{
  "n_layer": 10,
  "d_model": 256,
  "n_head": 8,
  "n_kv_head": 8,
  "head_dim": 32,
  "d_mlp": 704,
  "vocab_size": 8192,
  "activation": "swiglu",
  "norm": "rmsnorm",
  "norm_place": "pre",
  "norm_eps": 1e-05,
  "positions": "rope",
  "rope_base": 1000000.0,
  "rope_fraction": 1.0,
  "qk_norm": true,
  "attn_scale": 0.198,
  "bias": "none",
  "tie_embeddings": false,
  "parallel_block": false,
  "init": "trunc",
  "init_std_qkv": 0.0407,
  "init_std_o": 0.0506,
  "init_std_up": 0.0583,
  "init_std_down": 0.0583,
  "optimizer": "muon_hyperball",
  "lr": 0.0149,
  "lr_mult_o": 0.815,
  "beta1": 0.95,
  "lr_head": 0.00976,
  "grad_clip": 0.5,
  "warmup_steps": 0,
  "schedule": "wsd",
  "decay_fraction": 1.0,
  "decay_shape": "pow",
  "final_lr_fraction": 0.0,
  "batch_tokens": 65536,
  "seq_len": 512,
  "doc_mask": true,
  "train_tokens": 442400000,
  "steps": 6751,
  "dataset": "wikipedia_en"
}
Each number is 50 + 10 x the weight over the matrix's rms, rounded and kept within 0 to 99. Layers, rows and columns count from 0.

# gate: layer 3 MLP gate, 704x256, rms 0.0583, rows 353-387, columns 128-191
# up: layer 3 MLP up, 704x256, rms 0.0584, rows 353-387, columns 128-191
# down: layer 3 MLP down (transposed), 704x256, rms 0.0582, rows 353-387, columns 128-191
gate353:35 53 29 52 42 62 42 59 51 51 59 52 44 55 59 39 38 61 35 66 51 51 54 53 38 32 67 59 23 55 35 39 32 60 62 33 55 46 59 61 47 44 65 32 62 37 35 45 37 53 50 35 46 46 63 56 54 46 58 81 55 58 40 45
up353:41 41 61 45 55 46 26 52 51 39 55 38 41 61 65 32 55 53 54 47 58 49 56 51 53 57 44 43 48 41 52 56 36 49 39 72 52 42 45 53 49 57 36 46 59 43 68 46 32 65 43 47 46 44 60 54 31 38 39 48 31 50 63 35
down353:64 43 53 47 67 38 54 53 45 37 48 38 54 47 36 64 67 47 57 47 67 51 53 48 62 56 32 48 62 57 53 52 51 44 55 57 53 41 56 40 54 62 44 48 45 61 63 45 60 46 57 50 48 66 47 41 48 50 54 38 49 49 54 51
gate354:55 58 53 54 60 38 62 54 57 52 49 59 41 44 53 55 51 33 47 43 39 58 68 45 54 37 35 60 35 57 37 44 59 39 59 38 53 60 44 43 40 47 55 46 66 44 66 64 52 43 51 45 36 37 40 52 48 69 38 65 56 52 41 54
up354:31 56 43 56 38 19 70 51 67 45 51 57 55 51 24 43 57 49 47 31 26 38 63 50 48 43 48 50 34 59 73 58 69 60 56 55 30 36 47 49 54 69 62 57 32 21 40 44 59 51 55 39 46 41 30 31 58 60 30 70 51 58 52 50
down354:35 58 51 48 49 12 73 54 50 36 31 62 51 45 25 49 61 36 59 42 58 43 48 51 50 41 63 51 42 50 85 54 48 48 53 71 43 39 42 50 54 56 79 40 30 30 37 55 47 56 45 33 64 53 53 22 57 46 51 58 53 57 59 45
gate355:54 71 51 56 64 59 44 31 22 43 61 44 42 42 58 59 59 33 68 16 33 43 49 67 61 55 63 20 69 37 44 44 60 50 45 40 52 53 71 37 57 47 50 58 44 27 80 13 48 54 56 44 61 51 35 34 62 48 65 62 37 35 34 51
up355:67 54 35 77 47 56 41 37 52 51 73 38 59 64 44 41 53 47 51 38 49 50 41 62 55 36 55 50 34 49 59 71 45 74 74 55 28 52 57 37 53 60 71 63 66 40 55 41 74 48 45 56 53 47 71 52 68 42 49 34 55 36 40 64
down355:43 41 37 47 48 58 48 51 58 40 61 59 49 59 41 33 40 66 55 35 42 56 55 68 55 40 39 45 31 47 53 69 42 45 55 46 40 66 64 65 50 43 60 47 79 37 23 51 43 46 34 64 63 37 59 50 60 47 30 42 37 49 71 58
gate356:38 49 41 59 50 47 34 52 55 45 72 48 63 46 31 53 51 50 42 34 47 50 62 38 55 43 43 52 48 38 42 40 56 44 54 50 50 47 61 67 50 47 64 60 67 44 31 55 43 46 45 44 39 44 37 42 58 49 41 52 54 45 50 53
up356:57 56 74 50 46 56 56 50 51 49 55 37 40 50 47 39 46 33 60 51 54 45 34 52 55 59 57 46 51 38 61 43 53 60 50 45 60 57 35 58 65 70 49 44 48 62 40 62 53 51 36 60 54 48 53 56 59 40 61 45 52 55 54 51
down356:44 54 70 70 35 56 51 56 55 45 68 47 34 35 30 40 41 46 58 41 55 34 44 41 63 43 53 47 50 29 51 39 53 66 44 50 50 54 40 57 61 46 58 50 60 54 41 58 42 42 39 58 53 45 43 63 59 44 40 43 59 61 53 52
gate357:63 54 37 49 63 30 47 62 49 56 47 75 64 67 51 44 42 46 45 48 40 24 30 65 58 51 22 68 53 58 48 31 45 60 56 58 44 58 51 49 31 34 50 57 51 57 72 44 70 40 45 49 36 53 42 39 45 56 49 56 42 81 42 20
up357:60 59 57 44 67 52 57 43 57 46 37 41 62 44 59 70 49 45 49 47 53 56 51 47 50 55 47 48 41 37 42 58 57 48 60 42 41 55 51 46 44 51 51 49 46 55 50 56 38 46 54 44 61 49 52 40 63 63 62 53 59 53 47 56
down357:65 58 50 44 61 40 58 58 54 58 45 65 71 68 41 37 40 57 62 51 32 24 39 62 49 50 35 52 54 45 52 30 40 47 56 50 51 61 53 58 34 40 58 51 41 66 57 50 55 44 47 43 40 54 44 36 46 51 51 43 51 68 34 27
gate358:56 53 41 47 55 52 65 54 36 59 60 62 44 50 62 64 65 53 53 41 47 50 31 68 58 45 48 57 66 65 50 41 46 57 38 35 34 55 42 53 57 41 39 37 47 50 55 53 60 54 48 59 44 53 48 68 65 58 22 67 67 51 63 56
up358:49 48 45 41 42 36 52 48 44 48 51 72 58 37 59 54 57 26 49 56 42 58 36 64 52 55 51 54 70 50 58 43 57 59 31 53 45 51 45 39 46 44 46 40 47 41 35 36 53 50 50 54 26 50 42 66 42 51 33 57 71 60 52 51
down358:36 46 46 59 45 45 52 55 55 43 45 67 58 57 46 44 44 55 44 57 40 56 50 44 55 57 47 39 57 38 52 49 58 46 35 63 49 50 58 45 46 57 61 36 58 45 34 42 51 67 41 42 53 57 48 59 31 49 63 35 42 47 50 58
gate359:38 45 46 54 36 38 56 36 54 60 30 47 48 58 58 60 58 36 26 57 57 22 66 46 43 51 52 39 41 58 55 48 57 35 56 60 47 51 63 52 61 52 46 62 40 47 61 55 45 30 41 53 41 60 69 54 13 39 50 38 59 59 50 36
up359:48 54 31 48 56 50 50 30 55 52 34 59 30 72 43 48 62 37 56 60 55 48 56 40 38 62 48 42 58 45 57 69 50 59 65 54 54 39 49 54 43 29 59 40 54 60 47 51 58 71 56 47 44 73 64 62 55 40 45 49 56 55 59 43
down359:37 40 48 48 61 50 60 40 55 53 49 55 52 71 38 40 57 49 47 36 49 49 60 54 40 57 48 41 57 39 47 63 59 48 62 54 60 37 43 66 51 34 59 24 38 48 60 47 63 66 50 46 60 52 66 56 65 34 42 56 46 49 63 56
gate360:49 46 34 46 51 48 55 49 61 55 45 45 51 50 55 28 42 29 30 49 36 43 50 57 43 55 42 33 56 71 43 58 43 66 63 41 37 52 71 50 49 47 51 65 50 51 59 45 34 42 62 61 50 60 41 40 47 44 37 46 56 45 49 31
up360:61 53 65 54 39 68 33 46 50 40 43 61 43 33 23 41 53 48 54 71 50 61 66 60 62 43 46 54 58 60 47 30 42 64 61 65 56 36 40 61 37 35 45 47 52 37 31 38 59 49 57 44 39 76 68 60 40 43 34 30 42 58 53 40
down360:62 53 54 31 38 63 35 48 41 46 56 55 50 48 44 43 47 41 56 69 47 52 68 55 48 50 48 69 49 47 47 62 39 67 54 62 62 58 56 62 53 52 45 66 74 46 42 44 51 48 59 55 49 61 61 48 60 49 35 50 47 70 66 47
gate361:51 55 60 49 56 52 48 43 42 30 32 35 51 61 35 60 47 46 54 67 53 53 54 52 40 62 72 29 53 46 64 52 36 47 68 64 45 54 42 53 48 67 41 38 63 47 32 68 60 39 50 32 47 20 27 60 35 45 26 56 66 40 38 59
up361:34 60 44 41 47 64 57 49 52 59 53 50 36 47 57 60 47 35 55 54 45 39 52 40 43 49 51 58 40 42 41 40 50 65 32 40 63 49 38 55 48 56 51 56 38 50 48 57 28 39 44 70 62 37 44 46 61 67 51 35 34 57 38 40
down361:47 43 47 26 40 53 57 42 54 56 48 47 34 42 50 47 47 52 40 51 36 53 46 45 35 41 27 68 55 29 64 38 61 63 40 66 63 59 34 59 66 42 44 46 39 45 57 51 47 59 52 59 44 88 52 54 47 50 42 35 46 45 32 34
gate362:66 59 52 62 55 53 39 48 52 62 48 57 62 70 47 41 56 42 42 36 74 54 47 43 46 55 74 52 45 59 41 33 33 41 45 45 47 43 51 57 66 60 35 61 51 53 55 61 54 44 41 39 56 64 46 61 34 61 43 41 48 67 56 50
up362:48 53 58 39 59 47 53 63 44 48 58 54 46 59 66 36 46 57 58 55 56 40 53 52 29 62 52 52 55 48 63 47 43 48 65 43 43 58 35 52 49 43 48 38 70 29 55 30 64 50 63 52 45 56 28 51 58 57 40 46 53 74 41 46
down362:42 40 56 43 55 49 67 52 41 44 54 50 49 42 61 49 49 54 57 54 40 36 43 49 46 52 44 51 53 49 47 44 54 57 66 35 55 51 58 51 39 21 62 37 62 47 59 43 67 51 64 50 57 55 44 45 53 43 43 58 41 35 35 46
gate363:54 48 50 46 59 45 32 49 58 59 66 63 54 58 63 50 50 46 58 65 48 52 44 54 48 48 56 41 45 46 52 36 43 41 60 68 71 46 52 43 57 44 32 51 57 50 46 51 48 64 50 40 53 11 49 53 40 40 54 54 55 48 46 48
up363:68 48 49 38 54 72 58 48 55 59 60 51 40 40 43 51 64 48 57 45 29 52 63 48 64 57 33 33 59 60 45 39 61 50 50 46 53 53 62 41 57 48 59 47 36 68 45 58 56 52 42 58 48 39 54 54 54 56 42 48 69 64 71 52
down363:47 50 63 38 57 58 58 43 48 45 66 38 47 52 45 47 53 55 47 40 36 62 56 46 58 55 39 53 78 67 48 50 54 47 65 44 57 49 66 39 60 69 49 45 40 67 58 56 55 47 59 73 55 28 52 46 52 42 46 65 63 50 63 51
gate364:61 65 45 43 58 52 57 61 44 47 45 52 48 57 47 65 55 24 58 51 65 42 51 58 63 46 60 58 62 58 53 52 55 55 57 53 45 46 38 48 38 42 35 51 53 54 43 61 66 55 52 44 62 57 43 63 54 52 33 59 53 56 53 46
up364:31 32 35 44 57 59 47 55 34 49 54 52 44 51 41 50 50 55 57 28 61 42 38 42 51 63 33 66 56 44 56 56 49 37 44 58 55 54 50 39 40 61 35 43 48 71 53 51 36 42 38 53 28 45 36 49 38 61 48 67 62 58 48 29
down364:36 26 38 51 54 57 41 65 41 37 59 60 33 54 37 46 48 49 52 34 54 30 48 55 52 47 34 59 60 44 55 69 43 58 45 48 61 59 49 44 44 59 30 51 46 69 50 51 45 30 44 55 27 56 42 48 39 52 53 58 53 54 53 29
gate365:65 53 37 33 53 50 64 42 55 58 33 40 58 50 74 27 52 56 55 49 47 58 50 59 57 51 50 56 55 44 65 59 71 62 52 68 46 34 64 33 60 63 76 55 40 52 37 43 44 35 34 46 32 39 59 40 26 22 46 58 66 38 52 37
up365:67 36 41 24 57 46 41 40 72 56 29 72 64 71 34 66 33 48 45 62 39 52 30 61 57 28 55 63 54 59 61 60 43 56 30 68 56 49 51 35 46 55 50 68 44 48 60 37 43 36 57 34 47 51 43 54 56 36 48 64 58 43 53 53
down365:47 48 30 26 42 82 55 36 40 39 36 47 69 58 40 55 42 44 46 33 47 40 46 38 38 50 67 41 62 51 66 46 23 41 34 44 53 45 57 34 76 50 64 57 57 35 61 48 45 49 42 40 28 31 48 61 53 46 70 47 46 44 50 55
gate366:36 54 47 62 60 37 31 67 54 64 57 43 58 60 64 59 44 56 43 47 48 50 50 59 45 65 56 62 38 50 30 52 43 40 67 34 66 51 56 57 43 55 54 29 61 38 49 58 43 46 55 36 42 56 37 25 32 60 45 57 69 53 40 51
up366:51 40 37 49 58 36 63 49 46 45 54 53 60 39 47 51 51 44 69 46 58 37 49 39 60 51 39 45 48 45 50 64 59 60 41 76 54 47 47 56 50 28 35 29 69 30 60 51 30 44 69 36 53 36 55 59 50 40 35 67 47 37 39 30
down366:39 56 38 51 61 41 55 64 54 50 46 39 36 42 73 61 40 42 58 53 52 38 65 48 59 37 63 59 53 50 49 53 52 49 41 66 52 40 47 74 70 51 30 43 66 44 68 46 30 35 65 63 26 53 31 28 56 56 34 68 50 44 49 30
gate367:43 54 41 52 53 36 43 66 41 46 46 54 38 69 54 46 45 36 47 49 55 50 48 51 47 49 49 52 49 61 51 47 60 60 68 47 36 36 40 59 42 45 40 45 56 43 49 45 51 53 62 51 36 50 48 55 40 52 49 36 44 40 52 42
up367:39 47 42 61 50 60 39 70 60 56 44 48 63 60 41 48 58 48 61 47 48 39 54 62 54 50 42 46 53 58 55 55 57 43 33 62 48 49 54 46 47 47 50 37 50 72 25 53 32 51 55 58 65 45 63 50 53 47 52 47 52 71 39 47
down367:36 45 49 61 55 52 44 61 64 59 44 38 46 59 47 41 69 50 62 51 53 41 51 60 66 46 51 44 49 56 57 47 61 42 33 64 60 56 57 49 42 51 44 39 53 58 37 53 35 56 71 55 53 50 50 54 66 48 59 54 53 76 49 47
gate368:50 62 43 59 50 46 39 52 46 43 59 43 50 46 61 50 32 47 38 47 40 49 59 69 45 51 55 45 61 51 59 40 65 63 41 55 50 58 31 46 66 48 43 65 55 52 60 40 47 49 44 47 38 51 37 38 42 35 39 59 56 54 37 40
up368:46 51 41 56 64 40 57 60 44 56 51 72 36 36 62 49 51 60 40 70 59 40 52 65 50 42 34 39 52 63 44 35 67 38 46 44 31 49 41 50 37 46 47 40 46 39 59 61 59 64 51 41 38 48 35 43 49 41 44 47 71 55 50 52
down368:45 66 42 53 74 44 48 52 59 54 40 62 25 58 33 53 56 69 48 65 45 45 41 52 52 54 48 32 46 43 62 51 66 37 33 42 30 33 60 58 38 52 44 41 55 55 56 64 69 67 58 57 24 51 42 59 42 56 46 43 64 32 50 50
gate369:47 62 43 46 50 65 73 48 64 59 41 60 67 38 35 73 50 54 46 52 60 53 52 47 44 47 51 49 63 35 64 63 63 45 41 63 41 60 49 54 50 44 69 54 40 61 53 46 43 48 43 53 61 36 50 51 44 61 51 51 52 63 36 43
up369:43 51 67 51 80 39 70 49 57 66 53 60 49 46 40 59 48 59 57 65 48 33 39 53 66 31 57 48 66 50 42 39 55 54 34 60 48 42 49 63 56 53 46 65 61 43 42 62 55 67 47 56 54 54 52 59 50 59 44 50 60 43 53 72
down369:52 45 60 55 70 43 46 56 50 57 49 57 42 53 41 43 38 56 63 58 51 32 43 64 65 30 38 52 64 44 40 44 53 57 31 64 59 40 52 46 51 46 38 57 60 43 39 53 56 48 56 62 60 31 44 55 40 60 47 49 73 51 52 60
gate370:59 61 47 49 46 61 54 56 52 36 56 84 45 44 57 58 59 52 41 48 35 39 61 41 55 52 68 35 51 50 51 48 47 39 58 47 64 66 48 45 41 58 58 63 49 38 74 66 70 49 33 48 35 27 68 61 44 48 39 44 43 29 49 61
up370:50 50 49 46 48 40 56 52 65 39 39 62 45 52 47 47 57 47 59 62 48 47 42 47 48 54 58 44 53 50 41 47 41 22 47 60 45 58 46 52 45 54 38 59 31 40 44 43 57 54 43 38 46 39 67 40 44 58 47 48 47 54 59 51
down370:44 56 44 53 57 47 48 52 54 61 38 26 47 59 48 37 52 46 47 52 68 49 45 46 51 47 41 57 53 54 44 57 36 48 54 49 41 52 50 56 55 50 47 52 44 50 29 36 48 53 54 43 57 58 58 28 57 47 47 53 46 65 57 46
gate371:27 50 52 48 50 49 36 55 55 52 47 58 46 48 54 49 52 63 54 47 51 45 44 36 54 36 42 47 55 70 54 48 56 57 76 42 41 50 42 44 63 57 55 50 46 53 44 42 62 63 53 60 40 62 55 29 44 28 36 50 53 54 38 26
up371:62 52 60 72 43 59 52 57 58 40 48 42 39 64 63 46 46 69 68 37 45 40 37 53 50 60 39 34 32 43 55 59 60 39 53 58 41 48 49 37 33 68 75 38 44 53 62 50 35 39 23 55 64 44 39 42 44 67 35 49 56 64 63 47
down371:49 64 44 54 36 56 66 52 53 36 32 53 48 57 44 43 43 62 60 48 57 55 45 48 39 57 35 42 40 59 57 48 56 53 57 43 49 60 34 48 39 64 76 55 60 58 71 41 48 36 32 59 64 60 40 33 34 58 41 56 58 64 65 37
gate372:55 56 47 31 50 50 65 46 56 47 62 49 66 54 48 71 50 38 44 40 45 50 64 45 41 65 47 48 53 43 54 66 58 60 53 52 55 52 65 62 38 56 58 54 47 48 44 51 53 37 50 49 66 55 47 53 45 59 60 38 62 44 44 41
up372:40 39 50 53 63 56 42 46 53 40 34 43 68 45 63 56 44 56 63 47 35 38 33 49 37 53 40 52 62 64 61 63 39 46 55 46 57 49 50 46 36 56 50 51 55 63 44 38 64 45 47 57 54 50 44 58 51 41 67 59 54 42 42 56
down372:40 44 44 56 50 43 50 57 50 22 30 50 57 34 45 61 60 65 67 43 36 42 39 50 37 50 42 55 42 59 57 60 41 43 48 42 43 47 55 42 17 60 59 50 45 54 51 39 64 47 53 53 44 54 44 53 45 50 53 55 51 57 42 67
gate373:60 55 53 68 43 58 69 50 65 46 63 36 61 53 57 66 53 52 46 49 42 74 49 42 43 41 37 53 43 36 47 49 39 39 39 50 44 51 42 70 59 57 69 50 50 43 48 55 51 61 37 45 56 32 57 38 49 36 45 70 60 51 60 38
up373:49 53 53 45 56 46 47 49 40 49 54 49 60 40 51 50 39 54 38 54 63 52 51 57 58 45 60 51 52 50 46 43 27 51 28 69 60 60 61 59 54 46 51 50 43 42 47 68 43 51 41 45 50 47 41 57 33 50 44 48 45 53 47 55
down373:51 43 50 38 60 60 59 37 42 40 50 39 40 39 55 48 36 55 39 52 62 42 42 56 56 58 63 42 52 43 52 39 44 42 32 57 53 58 51 57 64 41 65 53 38 42 50 72 44 61 43 61 29 45 49 59 46 49 43 39 50 40 51 62
gate374:27 50 59 53 40 67 52 45 45 58 46 61 55 40 44 54 39 53 60 45 39 50 61 50 48 45 50 46 69 34 40 42 52 56 40 43 67 41 65 55 37 29 71 66 58 63 44 54 38 55 54 49 50 66 34 50 45 54 43 52 41 46 45 72
up374:67 35 64 74 59 49 80 43 36 59 52 43 45 55 49 78 70 55 70 69 41 35 32 67 64 65 50 52 76 60 59 55 57 56 50 56 49 47 45 59 55 48 33 63 39 57 68 48 66 63 34 45 59 41 42 54 60 50 44 56 55 37 26 64
down374:59 29 56 73 40 46 65 63 48 55 39 49 47 36 40 50 74 56 44 64 49 61 31 54 55 52 53 50 63 61 68 57 63 52 52 36 42 57 47 69 60 53 52 57 51 61 75 46 70 54 28 51 65 44 56 56 57 37 47 53 61 46 39 52
gate375:39 54 42 46 37 66 55 45 71 81 66 47 60 40 50 71 57 45 55 67 39 35 28 31 42 55 33 56 59 52 61 46 55 62 36 47 72 35 36 37 55 50 47 34 47 58 69 40 50 61 41 44 42 68 44 33 56 49 28 68 49 63 61 37
up375:61 43 56 53 42 34 45 51 50 51 45 47 56 59 59 49 60 41 42 58 49 56 66 34 64 57 70 60 38 41 50 43 47 53 59 40 38 54 51 42 50 44 61 47 37 57 39 39 61 55 54 67 40 45 64 63 73 61 43 48 46 65 60 56
down375:69 42 53 47 42 43 51 47 43 71 47 50 57 45 50 54 63 43 49 54 49 41 47 29 43 59 50 55 41 50 66 46 43 58 52 36 64 47 58 42 38 59 61 39 45 61 63 36 44 54 58 54 42 40 58 50 56 61 38 61 40 67 57 65
gate376:70 51 40 47 41 41 55 53 31 45 50 70 36 48 60 48 48 49 59 40 64 56 47 52 37 44 59 48 39 21 45 47 59 38 51 64 29 51 63 46 34 50 58 42 35 49 46 38 34 46 58 41 62 50 44 37 56 47 38 36 54 37 40 51
up376:64 47 53 40 54 55 51 54 47 55 38 45 51 32 40 55 55 45 46 55 62 51 50 42 62 35 48 41 73 41 53 47 35 51 50 44 51 37 39 43 43 35 59 51 48 57 57 42 54 27 57 47 47 47 55 53 42 53 52 37 38 46 58 46
down376:60 57 49 51 38 44 48 46 36 48 61 62 37 44 51 44 40 50 60 48 65 62 43 53 37 45 58 40 48 29 46 51 46 38 63 59 41 50 49 49 35 44 60 47 39 49 52 48 41 45 52 44 65 55 57 42 50 48 46 31 49 46 53 50
gate377:53 49 54 50 75 50 27 38 45 43 62 52 62 66 42 56 59 61 57 35 34 68 46 40 47 50 46 37 57 45 35 52 57 71 52 58 62 51 60 63 43 56 48 78 51 50 46 61 54 53 53 59 49 44 33 47 44 50 44 51 47 64 36 51
up377:42 46 36 38 35 47 52 60 71 30 58 41 64 45 43 37 34 29 69 50 50 48 43 66 56 42 58 35 38 64 47 56 49 35 49 42 72 22 57 45 54 49 61 65 44 54 50 31 33 53 49 54 57 63 56 35 36 50 27 58 57 53 49 60
down377:57 53 40 45 40 49 61 66 61 46 46 33 49 34 48 46 39 34 54 49 63 48 50 71 53 50 58 28 40 61 47 59 47 39 40 59 52 37 46 38 51 62 56 54 51 51 52 26 30 53 38 37 69 63 44 49 34 59 37 43 50 55 60 42
gate378:48 62 40 45 57 51 57 45 60 49 46 65 45 36 38 42 46 66 52 41 46 58 44 57 51 37 33 59 49 53 41 42 34 36 51 35 49 52 54 54 43 37 49 48 50 54 56 38 45 62 46 58 36 56 36 62 57 37 53 45 49 24 40 39
up378:52 68 50 56 41 25 36 48 36 39 16 39 70 68 50 60 31 41 43 53 59 65 60 55 58 62 37 47 41 38 48 37 49 52 42 46 64 36 35 36 47 35 37 36 51 65 42 35 42 43 70 45 57 45 45 43 17 59 53 53 55 51 55 54
down378:38 60 50 63 51 39 73 47 49 65 37 50 48 52 60 56 33 73 62 61 44 61 53 55 49 53 37 58 45 42 44 33 54 47 36 60 53 43 44 58 42 50 33 33 39 54 71 46 36 36 60 50 51 65 55 50 34 39 50 50 46 42 37 44
gate379:49 66 41 51 49 41 37 62 60 43 51 40 60 39 50 74 72 32 47 62 61 48 55 40 41 64 49 45 31 59 60 66 62 69 62 39 51 39 39 43 52 59 47 61 38 56 44 55 75 61 67 46 41 56 44 54 53 57 48 32 65 69 28 54
up379:54 57 39 61 57 47 55 49 79 60 46 62 57 56 44 38 50 36 39 20 75 56 55 52 42 53 58 46 45 63 34 52 57 49 51 70 58 46 60 63 54 57 31 33 44 54 49 61 46 46 54 52 52 52 39 44 53 53 45 59 51 49 46 65
down379:59 46 37 62 51 56 41 43 57 63 69 45 55 60 44 36 62 50 45 27 58 36 58 36 45 77 50 62 63 52 22 67 41 46 66 48 49 76 52 59 62 46 41 29 49 42 38 50 48 58 53 63 45 41 60 58 62 49 60 66 38 50 45 82
gate380:64 46 54 47 56 45 55 49 37 57 64 37 55 39 57 59 54 61 69 17 61 49 54 45 45 38 62 46 63 41 62 60 64 48 57 54 60 53 61 57 47 49 58 29 41 59 59 63 58 49 40 39 43 49 55 58 37 46 59 59 29 34 33 54
up380:55 37 48 45 28 53 49 57 39 41 64 41 44 42 55 30 46 63 48 40 51 31 60 57 35 52 56 56 53 42 63 71 69 51 35 42 56 43 31 50 41 39 74 77 37 35 64 42 42 49 62 43 60 68 55 65 55 55 66 56 65 51 55 56
down380:52 46 52 40 34 59 40 64 38 51 46 41 33 34 64 41 42 49 35 32 32 41 46 44 43 29 43 42 42 37 70 58 77 50 44 52 46 46 38 57 56 42 52 72 29 40 47 48 40 34 46 49 60 62 60 50 18 40 77 37 65 56 64 50
gate381:60 47 54 45 42 47 48 52 57 47 50 58 35 52 42 50 49 57 48 53 35 50 60 50 56 37 55 43 51 48 51 39 50 63 58 67 46 46 41 55 47 50 52 45 60 50 55 55 47 56 58 42 46 33 48 33 40 55 48 51 57 51 52 48
up381:51 49 46 41 50 39 42 42 46 39 48 44 38 50 55 47 35 43 49 36 40 62 43 37 44 48 57 57 55 49 47 57 73 48 64 47 47 47 54 38 54 51 46 52 36 55 59 49 38 54 37 52 58 55 50 52 43 63 42 44 53 49 57 49
down381:55 44 41 48 59 51 45 36 52 47 48 52 46 50 54 53 28 38 50 37 37 60 51 42 42 46 55 60 51 50 44 62 73 56 65 45 50 39 51 49 43 41 40 56 47 54 52 50 27 42 41 47 67 44 57 45 36 57 42 47 56 45 54 42
gate382:34 63 47 55 45 46 40 44 42 32 54 45 78 77 26 51 45 31 51 51 38 61 53 52 35 48 56 41 51 42 32 64 67 56 50 49 58 35 55 59 49 53 42 57 47 49 56 59 49 33 33 39 62 30 35 47 54 45 22 61 66 46 65 48
up382:52 51 45 54 40 52 42 39 51 49 50 46 56 70 58 58 54 31 38 55 56 50 49 56 36 60 54 36 59 57 34 54 46 48 51 49 53 54 65 68 53 56 65 36 53 30 60 58 43 44 54 58 53 55 54 61 60 57 59 47 52 47 67 68
down382:42 66 53 55 51 49 42 41 46 49 52 62 69 77 45 63 45 37 54 42 57 57 56 58 53 42 39 41 55 49 35 53 68 44 48 45 60 24 50 64 61 50 52 53 46 47 62 63 50 46 34 32 51 43 47 55 57 45 40 64 65 46 61 48
gate383:51 55 52 49 39 43 64 59 50 56 40 47 51 59 55 57 56 41 42 57 57 55 49 58 50 48 51 41 59 48 55 50 50 64 59 49 49 43 42 50 52 57 60 47 47 47 60 50 51 48 47 50 48 46 48 55 46 45 57 38 50 42 59 40
up383:54 47 66 46 40 52 61 43 64 34 56 55 52 53 54 49 50 62 54 53 46 42 30 58 50 55 52 54 55 51 58 44 62 51 40 38 55 63 36 65 54 51 47 55 60 56 30 41 52 49 64 58 45 59 54 55 58 54 60 56 54 65 34 59
down383:57 53 59 49 51 55 58 42 65 35 42 53 44 49 46 45 58 60 45 65 53 38 32 58 52 60 61 64 47 52 56 41 54 55 41 49 50 65 38 56 51 46 50 54 61 56 50 51 46 44 69 56 35 50 57 57 56 49 57 54 50 57 41 53
gate384:46 51 51 47 50 40 35 51 44 46 68 50 49 60 56 59 31 50 59 54 63 47 57 57 52 49 43 50 62 59 44 56 51 52 27 47 62 65 50 71 64 50 53 54 45 39 60 32 36 56 49 61 61 51 62 56 45 69 55 40 35 60 50 59
up384:41 57 54 45 47 41 46 53 49 42 45 52 37 61 52 48 39 52 52 58 49 47 49 49 52 48 45 49 51 56 53 48 39 41 35 50 57 69 52 65 57 54 57 51 54 52 52 47 45 54 49 47 50 60 52 46 44 53 53 45 43 59 61 53
down384:55 51 45 53 51 64 57 54 48 53 41 60 47 46 48 41 66 50 42 54 42 49 49 46 50 39 48 51 44 42 46 49 46 50 54 55 49 27 52 49 48 43 51 43 48 68 41 65 57 43 43 37 35 63 39 38 47 38 50 58 63 43 51 51
gate385:54 49 42 51 49 54 50 34 46 63 45 45 49 32 50 52 60 44 57 57 48 61 52 57 48 39 45 30 63 34 68 52 55 50 46 54 48 51 56 47 58 38 55 50 54 36 56 42 44 57 70 46 48 51 40 38 44 55 40 46 39 40 58 57
up385:40 33 41 57 58 45 50 48 44 56 48 40 58 68 37 41 42 63 43 70 38 52 69 39 50 43 36 43 55 30 51 34 41 51 42 74 48 57 57 56 55 49 56 50 48 48 48 50 44 59 61 47 48 52 55 58 47 53 58 61 33 48 43 55
down385:47 27 47 49 50 51 37 43 56 55 62 49 57 65 41 58 31 61 47 44 42 39 60 31 54 51 40 48 56 32 52 32 53 44 45 77 40 74 54 47 52 49 35 47 43 50 57 39 46 62 57 51 52 58 53 61 57 50 66 65 29 49 52 52
gate386:49 60 43 56 54 47 48 51 45 49 48 49 55 51 53 53 52 44 48 46 54 54 47 51 44 45 48 45 47 49 51 54 56 59 46 49 47 48 49 47 55 45 50 46 50 56 52 46 46 46 59 52 43 49 48 46 49 50 50 54 47 48 55 48
up386:43 42 49 41 50 49 56 42 41 56 59 44 56 31 45 46 51 50 46 32 47 51 32 64 54 57 74 61 54 53 55 41 50 55 58 35 55 52 52 45 37 46 35 49 37 39 55 49 61 57 63 42 61 62 37 43 31 61 50 64 53 67 50 34
down386:44 41 49 47 49 51 57 42 47 56 60 47 57 36 46 45 50 50 47 41 48 52 37 60 52 52 66 63 52 50 56 42 50 57 57 45 53 50 48 46 40 44 39 53 43 42 57 47 59 58 57 39 58 56 43 47 34 60 52 60 52 59 51 40
gate387:57 38 50 56 67 57 48 38 33 43 61 45 73 55 62 70 69 41 50 37 49 51 52 51 45 27 73 47 42 43 51 42 52 35 39 51 62 53 56 46 53 56 54 44 74 50 49 58 59 33 51 36 54 49 55 39 52 53 54 43 45 33 61 49
up387:54 61 44 39 71 61 31 55 32 42 39 67 40 46 34 31 38 28 62 34 47 50 67 55 57 65 55 31 63 45 49 54 51 43 48 57 41 48 47 57 60 57 70 45 58 62 64 48 91 42 28 51 39 39 43 62 43 48 51 52 43 56 37 29
down387:61 46 50 45 60 56 34 42 42 49 43 58 52 54 27 44 43 39 40 37 33 56 60 50 60 39 63 34 56 54 43 38 73 52 60 52 38 47 68 65 61 45 65 63 66 47 59 60 80 66 38 58 47 38 29 48 45 51 60 72 40 48 38 29